Each number is 500 + 50 x the weight over its row's rms, rounded and kept within 0 to 999. Layers, rows and columns count from 0. Numbers have three digits each. The size before them is the row's rms in percent of the matrix's.

# layer 2 MLP up, 1536x192, rms 0.0938, rows 1413-1485, columns 96-191
092:496565502526432417469499455531465481470522559497563542495504498511581516479551459458465513416583577536573405547570492495430530486388474563529493478551498545487554492518629515534588504579421474516495511525480406546606461536511485493480547482407470478348493447552490476509489517499481536493
099:462529621442538470571624386498469449544499436494562545612552462638507493466481479492532491514533542459455440539574406474497476435520494499518469481500504444525466490564539544506444575516507564493529557457552492524462579420556480523530602522446580494482531431493427536529559476550570446538
131:545485445413471552399578526542551488526519483490469532642523470549542466491547484469498520491471405624483514523512497488516447468536415431528505566485580483513525493482483454466488383476501511587574523543507531376603470488512518425550469554465455610491409500490513522483564588534557442470
129:562509557522519464518530505441436443521549478473536447616549495562617548467559481571484411528457441439496537539467496467485562470437436525430517580513494557505517527490494615395483580506432495545461576527559470532463459479470440462517505662467535565530381507495561463484516563424536460560
092:477562497439486516503538440426488511527536483464540457517537507536602556485561450538513471529497444512538523562567605474503425471518445516521548587522480496498464459493439509525431517403433501630424499518450475485529506482521470446626544670442533476496430487455513533529511515528539424506
100:562471528499503483451654402525423496517485456571541493548541510574533379462579478644483442419476537443484408527531471454533543434416494473468509526490468616485485500489544588333492463502520560520544569451560400410490515501516529473530478576471601479540492517521519481543533460530442494454
083:483463546497546470487513479527516524420500595509549503548408523536554460467563446707496487466517463527526520500493559346532606470521517454460457516463507466527507539458485545509498529463518496566434581566430490448536540430522496440551521530433535553521536543514483605456514540536586443490
108:432518483509422535484460448534485601443507517535611470523436575489480467486486455452400614508471362596470432566539467504517567512493469460556525447525436540519531377464470493511565534501501550509551525549459533365541588522513463455517505505543504539424529464476484467475554516513552471495
078:457512559385522512442452475453473512472606575510554509491583484555536494492541399505497443459426467518554548535466531535461569381509469592497500550533451533460550592531579531511483540539451519404474532528490464513581493448517573434559571614444538528399524529434462537472491449477472428488
115:545465497480461413492535475469503556570506576588528553524486493544498427496622479620517501446550493497514527504511533468546468366484426479535492524524573529457400523489495531498461436597487500477566585586524480515487474504505450415499494493510483551466483435477513553527569602482433586463
097:549501443473525489573493527481516559597485487544579609515535503545506462467549514554502471547429407503539448477616501425572481461479507496499493510520452530492540441509487458434444481487497452525539606459443570529468456482392503500462523571521554531468503506562445579507511488511525490510
098:485520509529442506527458510495496442471549619501554612545581520527544536523566439552505426420504519479593508505535554490513442436395479483504468474477443555470506468514547542396473547518470436584521550454547453509536551481509504405545504469488581531529489521511508591503501534429482513464
107:335451544457503434445437479511451616540600473467500485467492539517525451416578474522584553447511436519441462477520456446506603534428499547571464621516521469535571505454549528521509519584507510447481544498524396421527490492462583590502489515506492480466521530456536571463540443440489499476
094:537561516529459489508514465500443548584509490541540501558502405531561516485492421465492618548431535487464533577465441431472577387452441415580415479521607455458460519525455606527630463556495500481626568588486451442562468434428505447513511497466490578504498462461528498488565584514373495493
112:530618482493521419543554446456496482551460458480493514470508393588468443490497454485510483510393535524538449544653536479445471485570493525579409558524571573482491537540513456454488508580487492598528516473432356467483504485463400541542531519519445553531511497555629527479540475593491477518
097:557419496528489524458507498476412476605544495531565463520501488512582570488468463530446556507484449424437479518529410444521625474481447498492517500472453465466461584510566483520501424571509484490510470636467481491521524386492481494493580538550425516561445505404496560498588528466592539546
101:510570528554444519494477454459545499468546518531493503602491384524551512493475449548431447504499445494612445519576532505475451463509495412530498468527566561562527482509537483465507561551479460470501540485484489556482481513523419429466548426574559527525519517473550529563515553469534463555
097:507498522481588563578476491437484428563595498539581608539445539489466433469580520505503488559476526559408441494463487475483554524455526484409439539541455439536512573574469555407513448517482424496593491523469539581469484456444500504464444584557468512372520506563506486483534486510619590576
097:509501517556545409554462575514432544488536461490604565474584460449582487432480470468432477443569565499506504562629491515425550432465483552514408477494427462559498560559617575444508364522440514442611574528480489471507470526516554541559505547530554462423360515556515468534536476451567470532
112:480551564456429470447488449540462438404594498459597576570486461500497594479627424560423496516518560491451370499525427418526497400419531526502451505533529479472582478548545582489481500517463457466585480530519521538506456516504503548525537606491500492546561532534551556427531457491527495555
086:490500481518465469520479564533461462503502635468574576565474424525549582495604417523472436349534522495507462581538496434512506439439430422416454490471456531484459443449472501409539487534425477542456565513508528485549541536486531463504552475530510618473465426578539547477519575517470555556
095:544595543544505451425497538479501530445544574494450660536549523531557482480458462522444508509479479532547495550521494558625529500399470435470421525482523540456507517423469479561572400554409543459530514466501419587532465504497489487474543500500430624502422432558514591581478528557475459465
108:504520486532532507423579466483492445569517528490602526485546528500485423490508480443491503473419533497445403508490460416499571439463470500477476574493458475504525548531544472345496464564545564493608595482594420448491545491526489428537451511394545474442481529591545514406498522601485596520
107:428460504465483488482533432422560565540518491583535531514494534490558393463525473453557583528482548564564513494540481514574518509522465507590561597460495601441453465481475556522519492561463517484496609491535528476577473459449451429459519461539535550417538438460471472500449577525549570443
096:539494508386446481555460549503479550494479470493542530621559466556498389500540486533523492432479475500528465566472543455443499394477470517466561497548543478458415567506558510407492452491473452622494531512461498533499517525492537489612574534452528521583488500514470498534512623424420541603
110:573525498520532528522500562508521465577534508469516494510497449461504475540484411541556450479543490490549535509550584416629424462532507502496398564544581479505463546409492439539484439493482418527571476511378494484522515454408417453520561492507462497591436413484585590524559467587430577523
098:555463549439536458523577399565497424539534445531505519473455512596530567488591441520567571466481460421515362548586518475573580448483457488439407517437527540448494517500558454481489556559515522523539637487489476428499449501406389445490529524503426594538553414495496603511537496470582475463
105:531514514370389572474524429416452432516490451550477473501548493551612483435557473543467557523453467479463439550481482436458469526505416477557500530533540419545448480525538496450453467486476511525522513539555507518570467476572598456624565468539473494486422535514555431510583568532567502519
103:489470531572467499485439448449497569464548514485622479602463404517472412497506473450476450496577463570479557497591368521535490495471466506536447546440458506503522529500480580370473510503486490471507561456443542437563593517489567483477506537474488569447502520565606414453498578516584437546
097:518510491451530443494384422406536457553516479490487544567469419507498442518521529471535493426509521498488626489601514451462515510547414529529449540529471527499504530480411498464534435532526492443619579627460458427478509475448509480502480396528537536510502605618601555409528590493537557494
117:540544491415504517535474516455520531497465534571483573559542470464548459463545447479455538452443451521485461513532503545480454418495446444532427533622538599541505405556501585457509508538465505510550632526530481534487552479447513515521513473503445542583539567482494500488648494494543591460
090:472509511371488516449513536549482457453654556507548609529437439555623529530516406520492498384443463506533436487453537466542568525503515377455417468478496494476534575509521554517580470594421486495508570505488444502512482418480555465490601507476541525529409468441549580565498496485491519499
115:546542479510438551531516416487495540478540493566517498572429456566491490522543475583537428447547471520529499555412481453524487500414460486421574510472447475512526575510596437441540474524505428517511536502468546483543514380510503355532504504494504556480553436511516492445519524506526535521
091:507471554484478547434561510492514493488487580565595564466481408558515483480510472459460516403513543536609430558575469444574541482497434526422449472600482572416458450629567434492473492541509507528490496507474483520526514494501555552459499519458531470511478565410511557519508584433529557515
101:502498517416514508484435529420483523477519505531529543475481493472494482511537474540547468371486526573450457457496555489531496537536479430583500584400488603468497459461551463531512572571452459433448537426573494525588535525476454485566475629442623512497536502490533506507517479515521560488
100:535504529533397410456504439503481474561494528470528528528534462631541491413588451574462458479498542574477459473483481373514481458531513509562531427508527585583543530492562578386474479478448534543503517475560463469565516514570515382540502550489438501508489473539466525438514515555506494549
099:421509603424475509430446401497518504535456509513570503514463435532483541516486440497445436488512440502515446532526441540603443462535507460589548546485516521515564424456517479525511470505514545473481542528519494499535548565542470359526512463467510592420542515466423461419540537626415494537
098:537541538504493496449475431452526477601514528617507586542547423526484480459474441454494579461409444523473486476490441494490533457441397471585528631456462538476419564464530495482543479541512507452557595431511482531555521434524473335519588448505531581536488392580464506511495495663435587538
099:469538536500419544528509512522566428453499556551529497553446478548636511449531443521452516518469548584519466544479511441513433461537456399491457506540471525512494507476475510389437432552455447530556543582467531506494531428512473389566501551458515500543511527498458509497612526592556458534
090:515506593553463499458468505418503461429529487540548496533575407541540440472568468562498535379497510519582472598527509439521558413503454511496466555528469485438629496501538488380471433517496450570532547611482446452497529507506508471561448576458580495451520541486539480484566501607527553544
097:563520537398429562503543524326457454473516543423541517446518408524518493487572447480616445509500512502559477543524539508598591409495384524494406496580510486345509474516553460435567524509450424584492493493448414508566544458527418476534471521523495456505485533550563461534531558557523434463
100:467481563480418504508443481563481473496460514583650588469415503469490548478525483454379538528561481472493498500435426447546520443382478522383492523540567440560424476497455533478496401552497463458555572523479486533586544516490546515507464528477474504488505541536465531519497611564506582523
089:497528528533519532434456473466471526534503498577575483513565513519581511440597445482551504348529444512531484570517606436532491448425473493467482602502519498378506489526499509487472483510488452478559556521495438431524500464509500455535502626541506483484421521528520513528634558527551449554
092:485472577488478558477493490449475500430538552543543633577589473526523498503507404534460492497412477503466498493544472502447458520400421547435455485533520597444475488546511552465481513514487451520491592501501500477520556513498496520495485470486498523445504547519463528524471512518543523479
106:500577577567474498553435490525466520547487500627549448507476421519473507499535500554541459562518467486474483559565576410536480385476489453523414550524519532399435510507518482627504465554488461482512436608464560506527532485358426527537555493450500474548420421551534511474559434418538546475
098:421608527484439496589463409570462557497520493516563547492461515487450510441528523573502510448513499499469429548505464474475464498409457553451538526552471485541531436465460558535492402495523537561515528587408504490484585501434479547495511551482543479479494426519469446445578544543459605548
104:518447496481536471430535541496496580428478435577553507446486540513554402516532457452432513490482475549560487515484516488622527516484497561488527462468490483575464478516496533478522450562474511520500550496527462433539503492467580529510513542463475452576368520494503518505577572500556593540
105:429428507483463487467506581455529412464481492450626522537519426563536531452520487481534441477484522588472460565496529419526611420495442524506496505561464564499513531536551525449557489532449481514532451614471539552481536373479481503509465538560578502466466563485547444546479549487577493516
111:581407556466487452483544405432476491631491523528504512500454462505528524419539473545520532433377435539437475540522444550493500547559538567596464483531499537484467394465543425404464457498479562604492526500573501384605518505517509508592475510420533529518493533565489475429497491540440467482
092:570540535510457487435570542522518531563575512522523472529503420553597469468496449547475481400411433490528530581530518460529411444501504518595458510550504562441454397493554526476512559534407476477469497514493482486548485525517561528492538561534473510475452523538564552542528579537561478500
099:519483436501468390457559474420549470463511418524512553488590559627513453406481488532368496494564378487577495445461552438486543492471498505513523508501477557514550535575528473557432588532540556507480491502543442438467493524493469430524466530462518502483513477529460555532539569542493463462
105:457562594521521533617472506507492519512525461473552637602557470598509531360515470559513499569461488493485469536580579493494504426534491526454460512567586574414455460499504513523495466531428483543477512507483503496501507502426465501558605459467521560573398492477492574343493481455531567556
096:388482521514492509542559537515506592398575424573497511520577519498564486474477473560509580462379459467489563549501472491504587398485514513415467513493530462475488466570546522481531523517502565465550501490492450517470647438494540525513560596470492468559428444505482495481554550433495424513
115:635540578372457546573533516424522433571506499450508547576591498501522558462565481667478403463513507518557529531487428471540567477487477506455497471560499515480499473541527446435436562454441495569444525523513524485510508355518582468477478522504442523476430449455436473522476534451555502573
101:474492600478453549485602549514480530591527563444483526588548500546513537460483444453528530463483408492423437552431543484509441480544449454437435517504524509539600495571471459531446441539482599515486528614442549500483504387408489542552545532449565523489442510487573620467576577528611528498
106:492470428421540429515503395379542448612483572503556505501527547571547437492554486570535518502575491464504429501489521491500481482574526481541523572598514491578428504481510586470385597505497584420587567486535473583506579419508451427587540520457456538573512451540514543508544516520535563396
084:516452545562496567518464479504533443511477541479650537486585495578485423500531443537514495407480543563570512526523502459490469462444441494494474562529419551531442444502511504443487547603491488503583582531507448415504474524577486518533529624482599461534470526577535474462635510521476583570
099:573599479551549384467515543465520459443460471479541579521560493509497505500521497517433538441550502458524520462474524391510495497486489471444488527454524489446485460536471510494442547511475438573460518504577437532492528511520472488583483486529586508516441529588505487554522548500434452497
093:435504533379472518488496574384525556468518499513534536540443538514534591480477450504504539507556442570526555452452552553555503523396448431429448516516507532532471490496449541540454606443548500459481517539529446488561498511548464477506568458571512583437509568498525527474501615457606525499
097:488521509567496552546532418524424594494543538585576551441454502469517476486497469529443501468433456486527424499512545490600490485461449393540483566497463498484525508436513561513649442526481512482512596501498514567619542567479490418445474463384510665394544452553521555451551474453421458491
098:529489587393477541478479477507490559482524555491550492481478445506528470499491440517575465502540503500507595531530408497561486427476465516520455496526470540476507507509473515553490471580477396506405522560431455513588572456433416416524559474465514525458379446519485518506561550578440511459
100:491515452526465485559539428454436468508505555557466495580484534565499529472540524542563540516513581556438477547523535506565501538412529473581380583517576502476479517461444499466462412511444502424490506517499369512465510539521489526496494481539502503456414476602570578384465515594479488465
093:397595468430525474548508460493414534535525572500492517558494491505500489518520470566577500488418434468573530491485505460391536538505516486494574554499593485582573536484490410434408511524503533449462580616531534520589513389498560492458508442465469542471479477455425476491532532603542556509
090:403466401400578448555489415515478482526514526621606529434424475534450462516484530512577413485499555541369441514527514504487454532514483532457550547452420468465437589570524560463495524566486573544534558492408534386523532495450490477479518458462459485421534496542507522486537602524511572445
093:502473498518478486459501528493580465616509487474533603510615550506576398489578471442441501478405527539496532435487414475597506579459427422465365490469534461512539465542466508470425469450536481548548619494576460517529544552506557487472469524507469521455566561586491485547546496520553516492
103:554463591544512459408501498480442469522496521440521515532426526482520514526572456490478587363497442541594605504512559404521546450460518447461455568511551503496539471480518567499481425585504477642419552536495396462584506368514532567506446612503567566538414525559539552473515516551496501529
106:537575603542509588591435559427471507554447492495528554473489466467511565526494480525496548477485481460501527544558555494548452363504440437499430508546534497481447412474436503473428506549514441544548533515498547391515501485440420484505521536479497461534442470596562527527607578490441568529
093:483540461470466488427568518497452449469506522538526507536498469558577540518501447529506557380467490532500469526533550438507502477573463493588450496460413492498555446472500528484541427561552591560476532556435426459555489502502509371522593636478645507470475470554490470458569533554496494534
101:485714526387402445553606475412483547436466508522520495482552519528453580469521522518455507500501462421518511471491464526526461477524493506434463570445552563618554482574506502470483493540524483537493610607454427531467531481485456495526495463426443503468481498530505468476561589542444533439
097:441484570522533567548536535539516451487497522608506496501457337500454431474508491486540473554437507560483513539595565507468464552406487523537515544539534499506500522552604382443566368553446464544560551537438551565491603543454457424575461438482548493468511508488483581413501532497540444427
078:532548535510485425464530560482514576444511551507543597539466468564550419456545424545462570479531366517628545501522448375491592463509511488486489502590587452438534518531503521498532584491456456399462602528529490476586615405496563414489606503515436509512488530486534586521561525512558432488
119:447454448506490533463572494489426521533508536476542492498474527481648556415536457500474580542472420497674622546453478498492576485499445473401470521573502509497497434465531536442472513487523506503493510474496488514585526555510593557547474509398532530550496518483518485481500520477472377508
108:506459497398472514541550421529452484463574487490575535582515500534509498387604482642520433534495541448521467529559477498445537422561512458501411502507457517485525477492493525366451481498563538576505626501434489458575461538496485521508456428517509513610526519628449510491458489530544516417
# layer 2 MLP down (transposed), 1536x192, rms 0.0861, rows 1413-1484, columns 96-191
073:576485564478503458460530378523487539496507505464486392421512465501496550503385362562610498588429564481513559487412542468540428462555489526494513465465474418534531537613463499504443462429582566522480490375401563515525547473547543557483486473539487493480426559472519546420497527554592503479
089:543475590543509480574397483498430521534544456435552492554425443489438456480397435508507470561512484569421601540480465468540464533479581545500602479526524379502452523563538492472502584481570461493497531410563477491376538461473514571541541457475514604517490479411407445495572451485531403500
128:544451466499609588475503469522580441454534548515471406484594535483550477531482397468576450558512494484484456490410460500419441480483459495522588501621563436473473486448469505521474468546468524475534612504543573538480541531546629450583520543506411483513485499480613418501472422493496420511
151:575557520461529506509550576499425459486473355479523485499470544481503531446504567425502536495592538521484514543454395492470513421441526509451436474534505440620542485535452478519444610567539584435431452439458588572474446476436557503597458520523521565500561423489539529432526523485495492429
101:477526590405525531461453572371549420474550506503625462580507465576511459581560371481501514418525546545553506434535565478491455532378471552519500482524542426522455440557517549490472572463453554528528488562497524560529595495501523454521434555497584404421450501509482501558531501449486476448
090:498469476483487509432498471549441627435487552513550463493488431470530503488549407512493416481607444492394577525479539503599481511436458461602506592453591555523440546515454596468564544471550578553511509565487493411544518532532567568508428601451443412567471453503550468543486477497498531478
094:476563493476475512535547476485430533454533574515522504525587505612564465495605339631464494441454425581573500501479566430484572505501451487479453533569514571447500495516433551437468578516496518518526594548386426443506538408571538405572493531456551540461406548533481542397545531528507484509
118:539486407434409514422492466443416535486526507482592504467404516478588422591466476518512471586477454490517586571552518581546543531574531577512437459545546573532511478522591449567508436411442467439467501493429544561512499549498448459529461564580450578533497493465457452496507492441509441519
091:437507578467508521465486515450464443499580505525587503433511460557601507540558291509454484508432498561595491533490568517465542428451493482485483523504436590489525475523582553463516579624495449538490451510484483479525507440546580436534497594462589503416469466481444504401549479443513486476
113:462521493412449514494484504511364520544489531461413502489516466448533515489418461545517520557577517461525499496449435483549487466449478508520502552482491552441460487488432537501470408437488485552529524553616495482592558460458527529425471557445490492548512565469481493537554449518489552370
086:504406382473402474449504439543488541559539461517480507539509468433559502490506521489481506435492491495589511505483472469542517467453496605495507558589475459488452509577452495439584479492530553513591469479434468488521425516551505503539570491559455510563511452513434569462606541445466512495
121:520535445564508564397520493491508487421484560517524479481516488604502469513552433594541493442499452427569490567500510499475386496503537456495535426529447488467481540558473602482438560564501431540529593480526431441526441512583557453561430491509485532456531584536457562466561440544494510450
106:458526482484574449564510501616449456497533431487582479406481367470551483483473451569451511449652434526451489509477446512503480608447503475495458530493464477537604508501584502463527663540508530543551472470407478540478542474532524543518458512433498500424451481517532565451450465554501519371
088:519525575549483510457503522531510541498549570600531408443524562551507511522461461479461582603477443477538459557462459511474563395587461490562470507542438478541523590536484490545546559465517532430501490430494499389517469472478541515422554515412476496499437496513479487504493552474474488488
104:442531566494549415470574473432532431499488423566501530566417443395457565507384603459430535472506485497431508508419408534423617541532531467587621472495511482521505527477546546483485560541563442489435464480505536580591507550473416482507514538496495540503507538481409473481595600456454480471
085:519479571522496534583550506566468508554409491495521527530446554402386478540526581557521486512511451522523478567524397587370484444481580536536453451541470466527531531529499634527549460512545533451519528553433483419428450461494460446462531514483560425521525431553583582512456454490456569548
098:369443576522481586468453403429581475572483472512560603445409458469506471533435409371505525579520447488425518536506390492503462493554503420510579533512541439508543566457526601502537470465547488486532364459459514519535578549419461497495470510501481478502513472560378571490533501411499512570
084:497593453514410491512530505472533549453540604526492418476558546571520554600446475530392502543525462479509484556563514487513583471582511511512580445454503555463488479556526447507453518394525410544509545411484520471550570462497500442512520429449493518521492496459484488531500515517480440514
080:573550473524530496536548585543397524505502453359455495428561497481575461364495436449473517512567539547476585480424520517534524438434441487434473586531533477516540481496473504571480485475592441467478529535472516501514552510504416555497638525439441494436527585566574467472523500493516573547
135:396535560492505512466530456523443496541578499490461500475507568521508528583443389507481519434534510287474444416425421523534462454486574550514488521433554472497477408560435561483474449427662485515547508476492504539539411539394500622483575588473603562582481501521558487493509536536631432477
106:513532481501559528537534510456410466349461529548473575524452402518503561459500346575488536559427585508523464508569531484487460436542543471505418481471465562575462596534505487478434564579457474538493478477461548581531535552467421466611555544496483478465504471558519465498569537529403584521
082:506557532421452489490472482522534422425457518468542460507543513508505466491463502506448472498584499409534547473458532472481539576509495474518454488455484402438497484495503566560511648457450514605555468468481464494484458454505533519492459428516535412590578480434404458430501559486524520525
091:494518485389523548511482443441533572461569467445527504530567490469494496492476461481533429405431508538458560575404464537445509520465498498422470459493578490549550535574556486488571561502555435602567470532612605502551409524541454604566493459522465460442477555452509415536485451531586511440
087:509544497493615505490573530567496456493529458541463511546469547542492459471502497522459554488471526536454515481471518392480453475463531541458455448462428432451463469435533507453465508507469523544521549451532565611408495479582548528506592512544471508463491485499450509508511497544545493531
091:454494510465496560430549510495509487575497479479517469486433458521474479527453558517477594578624424447497482551474490478361486485551477559583424568522504488547498542608507523429421537479567604539485455482548455522534528472430548483466488493524479503532597496433468474438470486533467532554
101:434589584543602499421508599472460583468557534484486485532491479478487519438501518528463577447526448471502450576523451500387546532472534444429536557491549457505517477457428530513467561526513499501462462528495488449499443497527590573491537517514566565617423474373503512450492531584477462513
103:606530480445574553535529434498509430618494475500524542460402470431510469435477347490601535585436470398440540502536536489487561497427464551440478455504501576494466492430458511551393551542494509482527607558480499575534511479437488553514488485582525505547483494556492505584458500491527503591
093:474477469472584488429378467412488564529532506411486494426560498491484490503534414524559500475528578470522506544466501616525497518515505499490460529465536370485541493447547513539467445514630567561607554506503516522474572576448523510457508338513554427543543429504534452429542546496516481550
099:478533555541494485540433496444442613501576530464505441562562502525517440474513522518494467429449526453559507440443473458578455481579468595501459525434415471468517604539516559482453435514398534405501541486425616590502445473544589499493450427493506450521515515523517502500486403470549490492
076:451423513495505492504464534530519411504509512574453539460563514517539575380501551500562426562468490541429558499573468550398533461535536488491493525493438512441467577590505549495441555566517579409507495508538441598543540421427365596476480503496536528471502471532520555440441499388394508610
135:455491417544560461481525589451507461503476484427429582492479441398524560554563387505500572552537440514511505397513496450515507487465431429468462527503499481582526487551445489493435445534556429531505514565528490485531508533415530536414525476519423487496529472528518486490541515409474531547
101:432516385439596557525504568511521473480516512529549599468554535477528458464559474507457570484552564453517455532408453351477565418483639488513469402592539535532477546548470539522527515559398478521411470501469525642418458476517539582475502545459488537447504430517535507500465487555478483402
117:509501438495437497423469578439465486498583580493502494429557601495468526451540427486497533525526490451478604511431450519399465531490496421514506577502489470445557465443526420353484551444510559538476492505570559446492501562506477503539487552495453485495512457547538465476438552555470454479
084:510491579548624535425393507427469499485555473463423464502483529435528432533481465511550545449463425476555517469488412383547420516449496495542566535483587469464481519429387598531409560453536497496460460452517532446485455562583503437441488564507465480530501474591480540470478401561487633508
104:479524515383468482497530413524495477495554458568494464504528415571596466476437554489488559460510613579550408433460475435565439490539412494542571493466515521468448429390477490523529427496599477493454521449549477544542514498488524423614538535485548443493526470474552539496405512538485534532
125:540507451580495548489553497515500517579546549426482489535516474629450371539639469596501497495415477514514482543485569448477431471540504501493608512483470585467508549532506609445491481464471508518529512512504436504494457495606448425497459545485490479437436538534472588494581510562530491541
094:594488431583486564473490574503417546482536446514447456551502496574417480486599480517497462496473471501575396577471497491366542514531461499532614480558468567407493418534447534508530516507515447533426541488447503440468529485599515491533474452479513508522451485483413428426477501497532476558
106:471417522493446543553465355401508502550455501568540526471517450538503530545473540504509533497491490510347516548459355462478464574460427519493537500533543463573440555459479448521505462477445482512534499427554564593499519543485489466518556457406455503572501453530504497495501441504494517484
124:560562466580564518503472496457446575432559462507575545566526556501493474564497532483446465488496524499466399609445567451462468405504439505542521532588441594500509549423459534466523417506535532519514463500475501479482518437537574430538532496573524574502540501463510524495515539495477468461
110:514479616473596484409540467426511492429542453512455547583500549397469451452465423515459534495487534512485446535499498492466504431586435549628503558496453499453506446451525549396477453555474564520442509463476535550504560602469446541509549461556533550515421458480491402527569569491398446484
085:483539435509417503584510569430522412457538566528454533468442506516488607512404399439537525469582560548525498488553461571460498600424457499565463482510457573454472561537390427463554450496490594476485547454486513550523528502538450511557501553605414516453500544518608518549474487510578460532
113:464431445520427497564580401467554481551480499582568591486498503494474562536468486443487459563487467467481477577522409484473578532480502455473539548505579487469531512562533473580521501495483509414476524435521469445512470571568432529445420490563448480529449497601525479452512578496510496491
113:523507480564607531442606467373536507475452475472525595560469551412525446412481413570523530537502470536549518492541554514523568511384511533466495452536452531578517581501470501447442464542526519567459473568496513506498454553483379509551389512515453525502428521501548437577570556416535415502
128:569548405520566587355526519485498549461576555449455528534502443583492449483491398631480495450524450490492528529512469508466382449528476517447468484450412503458511486603412615529464608472496519441482551511481446434468450449566574479548458483534475617510499524536486593439558480562574474452
105:480542536551499411473556430537512544489604547527495449515498434531496548544463594523598523558514435468420457517567560468473579589564532452455511497506463514494474500548509465534395504380524445506473467520540489452477559574570393522441439571436500436538389490500457537534480578564473502642
093:615515518452476498504389484510444613464559456491489423451516464439537522467425479483435510567540445400500479531524519519554568481479533536496554565448574447530536513454532525465418472481580401581490463513591657488470463592462556532510584527553497489487532499504508488428495543481545511487
105:462492480485444442447490488406429429476441515522518456487546443552473470443550513459485487541460510517569595530548580585462497531533517515505527459503490502487506449464512600485437452495504493525514572558418563499478496554493422542637460472468445509507512441514494546513463406630498403549
105:482500555532429558379436603485513521456503651399444514492476555492482529540513424525450498507398521530508540510462478507549513522488572478415494474470535554479530430536530588581499458488566522450434550416488497518382427513475505554415391561539495540509419573575498501514525470511410539440
115:553393498566602403479464578434431432558531482564521527505419416486461547522499522521552455474522440485447492550484487539467496513512474590570470421502523429528561449512502523514509558459540482554547520530417480515524429509565525515464535507506467513464522499513484532533500465556530445521
109:471541508553486545392514482554500473433448554504587477500584504473527450444551394562564437403508489586550488556600501403541468475477542524496477524518453484479525431464501514468514552537453462532512483475516506457401528513604523448535501553464512492431448529510552591516543494465516398505
085:463512429440568433447444519477428518461454555525590533428468539526426565517533560495558429476565605411443557440508580504546438509555471490416534488573461499492461480526558567538517506486530460498489331539508557561458487440457472594574517516497485533442560570571498504553434539469496408476
112:572549498471462545535476421507630494521437482512498532532470507479493537472487422547553503537497532454462448498578528544494409483529488496489450525481471545404510529484498516565539440563485453482522530527485458470448528484493511496561596416513568570524587577494469538497531496443491543459
088:503407491476517479526550484564486633427543523457503454525474468403510479545406481489433533440508495417489474484497431453474450569486584456481529477500477511469508505597472571454530542477484523577535495481504498464460526502482587498516596539518452485513493462507493504623555486443567422409
114:575552509446561502568574467377503517484419454418504471564510519422535528616481524495521478515530507494447587559510508447481550556457453468502546501574515545570553400477555468499413597477473492512470542497537517554566592441399550380470457528485484489401457463448453533488544523447481503489
093:453454476469489531483473558528512553504424414468578583388434534444520493585522496565530422522463517502542526467521512549475497512491438554552356479465454465530462528610551515446472475487570460550524477435512468478488502569465473450459518442490474477457497490487474493445429456531539437596
100:546502448462549557443511512491508498532490572472457573593508523545395481449565453459444451412557510484520531467480484393473504533548450484485524455497538502516517476441530434577496455518472570448558534446410496471524472564515495480533468526421478526481422461534587502496534552463534536477
108:591422568466550483492525459427513467548511541495662572502487435559562528466581330522539468490467573518556519569541496449511468389428401518448485450533417554544453523557517558441501540519486463547533580501523472432510528514482480396523500591523594515526483490486537453490557558483449578518
085:533518477415500379426450500490429525486476430599528526481448543485522506599505540533454436511525580441475504412534565528474477619555536475628490484513474434493437484479482609539391504475545441518477394499524585511569496465451543505555524463493548504544469485562543497496549523437517379516
083:394558571480509511483515556448519532486494567475624531440475404522426476508489381529513423597466523538472542505551539452509495588577456540477573405468495434390492508465537474533505560474507514571512443533498545486597478602550507414524542488486554505475538384485529474485455407528556557485
102:524522425521548540489534482521469443484549519517407384431477526482566462523484493468476493455522493482556502510537493518457562498513472396502448477406483459468589563571414516505529516555472577529484501469495507519461516479584495482526447455459406541413565484451554455534471482540462571491
115:529501498408429446494406521435573587515385490525582451555528480505523580500538482531534470523506541449478499577524491503557529430515465503509544555487451482430676507525517588387487494489498412475539487449509540536482518452471516474561596515451473502511528503439510470465490516569484498501
078:552474411526498438446592545462506533503395504513414535401449411505531420579454401579547535473522456467489554562521539469530553494495455582488495566462465495463492529555469446567528444492440546486523467459486487572556541492462425506538596487445496509502399443463613505482514456591455395524
076:499462511504550440525523410417464555489547445454552582478460407489430522434484317437535579502493604465443469590518479482584485532587430489477476454475488573471476454461535488585516453531528496574466445502453551475554424497439453490408501526474523529553464471453573504448543527483513577496
083:467528518515529540465526510525531543553500489462467503533557483461471466621502684478467513557420497476505500457536563525494580447537579491503544503429435483486476439415513542544473469471525489485419473505606484535538525549549445509638537570516464494507502525490501521544443481448451519608
088:397449531499555555526406444407527525503555471404508380497463528468518510594513536455538503532469491533532515448483422469504523494529466530520597572449556546420486459516522503491394530424446524574497504472455516442469523480544557514503477449489454496493572503469551446522480456532573556558
110:524485576532511482523439473470452482542596471424568458431434520639584573496476489535470520573493424499572462492593534452558489485633547406514460561559420473520588542535503543560459535578515500563535468503492411452458514480422421569526470523480384499400473514507529572549581469519456501508
098:567517557468579626542536488430494434576446501569468583485398508501531456450467599517549627478511534548477348547517399599518592487487520464525424456543465453473482542493491467526489496508458588435474404554558499570550459564454463514471518537542484500444478432498443499424503550491456527440
109:485558444487497505470585520504396500487563615561554489525548437496488497517481408646494576533444409507498485472483543450494544468457455576541412467517482504468490539491520511544508502555551559406451484500483474548504445498474550496505642588553437574423404509508533471558541511653484479466
091:467499501487536551617493507529533456651493467478571429496512418473535514526387461451458594538555485456530475447465361462521503521517516526466430538541515415467500535466454527530600534491573502507525484524649460471571448458530488478421376618477489527521468430522448480529411508461523554433
089:462489524490553571511557541640529435595543536513440521421479439597484412456521541408548441521522547600529516537463521504521598480488491491572517527572495533445581473493539488463566467440527484526472488494534570470373388568401389482466523495493571401491521490407519385510427524509510461443
087:465548477507520544507582620434412520478555555555526581474545484596510473452542379545451542464533459554544531511528515408443588493509454586401501521596591531457513502532517495473421570541430554483526491579465439462527599461503584448552548473455434462456436508481474452473515496494515538515
132:438518435550468643441551439455478552491427497501554499516462453560462489536534396522587505538543490502517425563462497547470420448520474441483511498469494508450483438512508565421555426506540463566530592547460457586481534500515497445452472499558486439524570476479452473520497520530515465470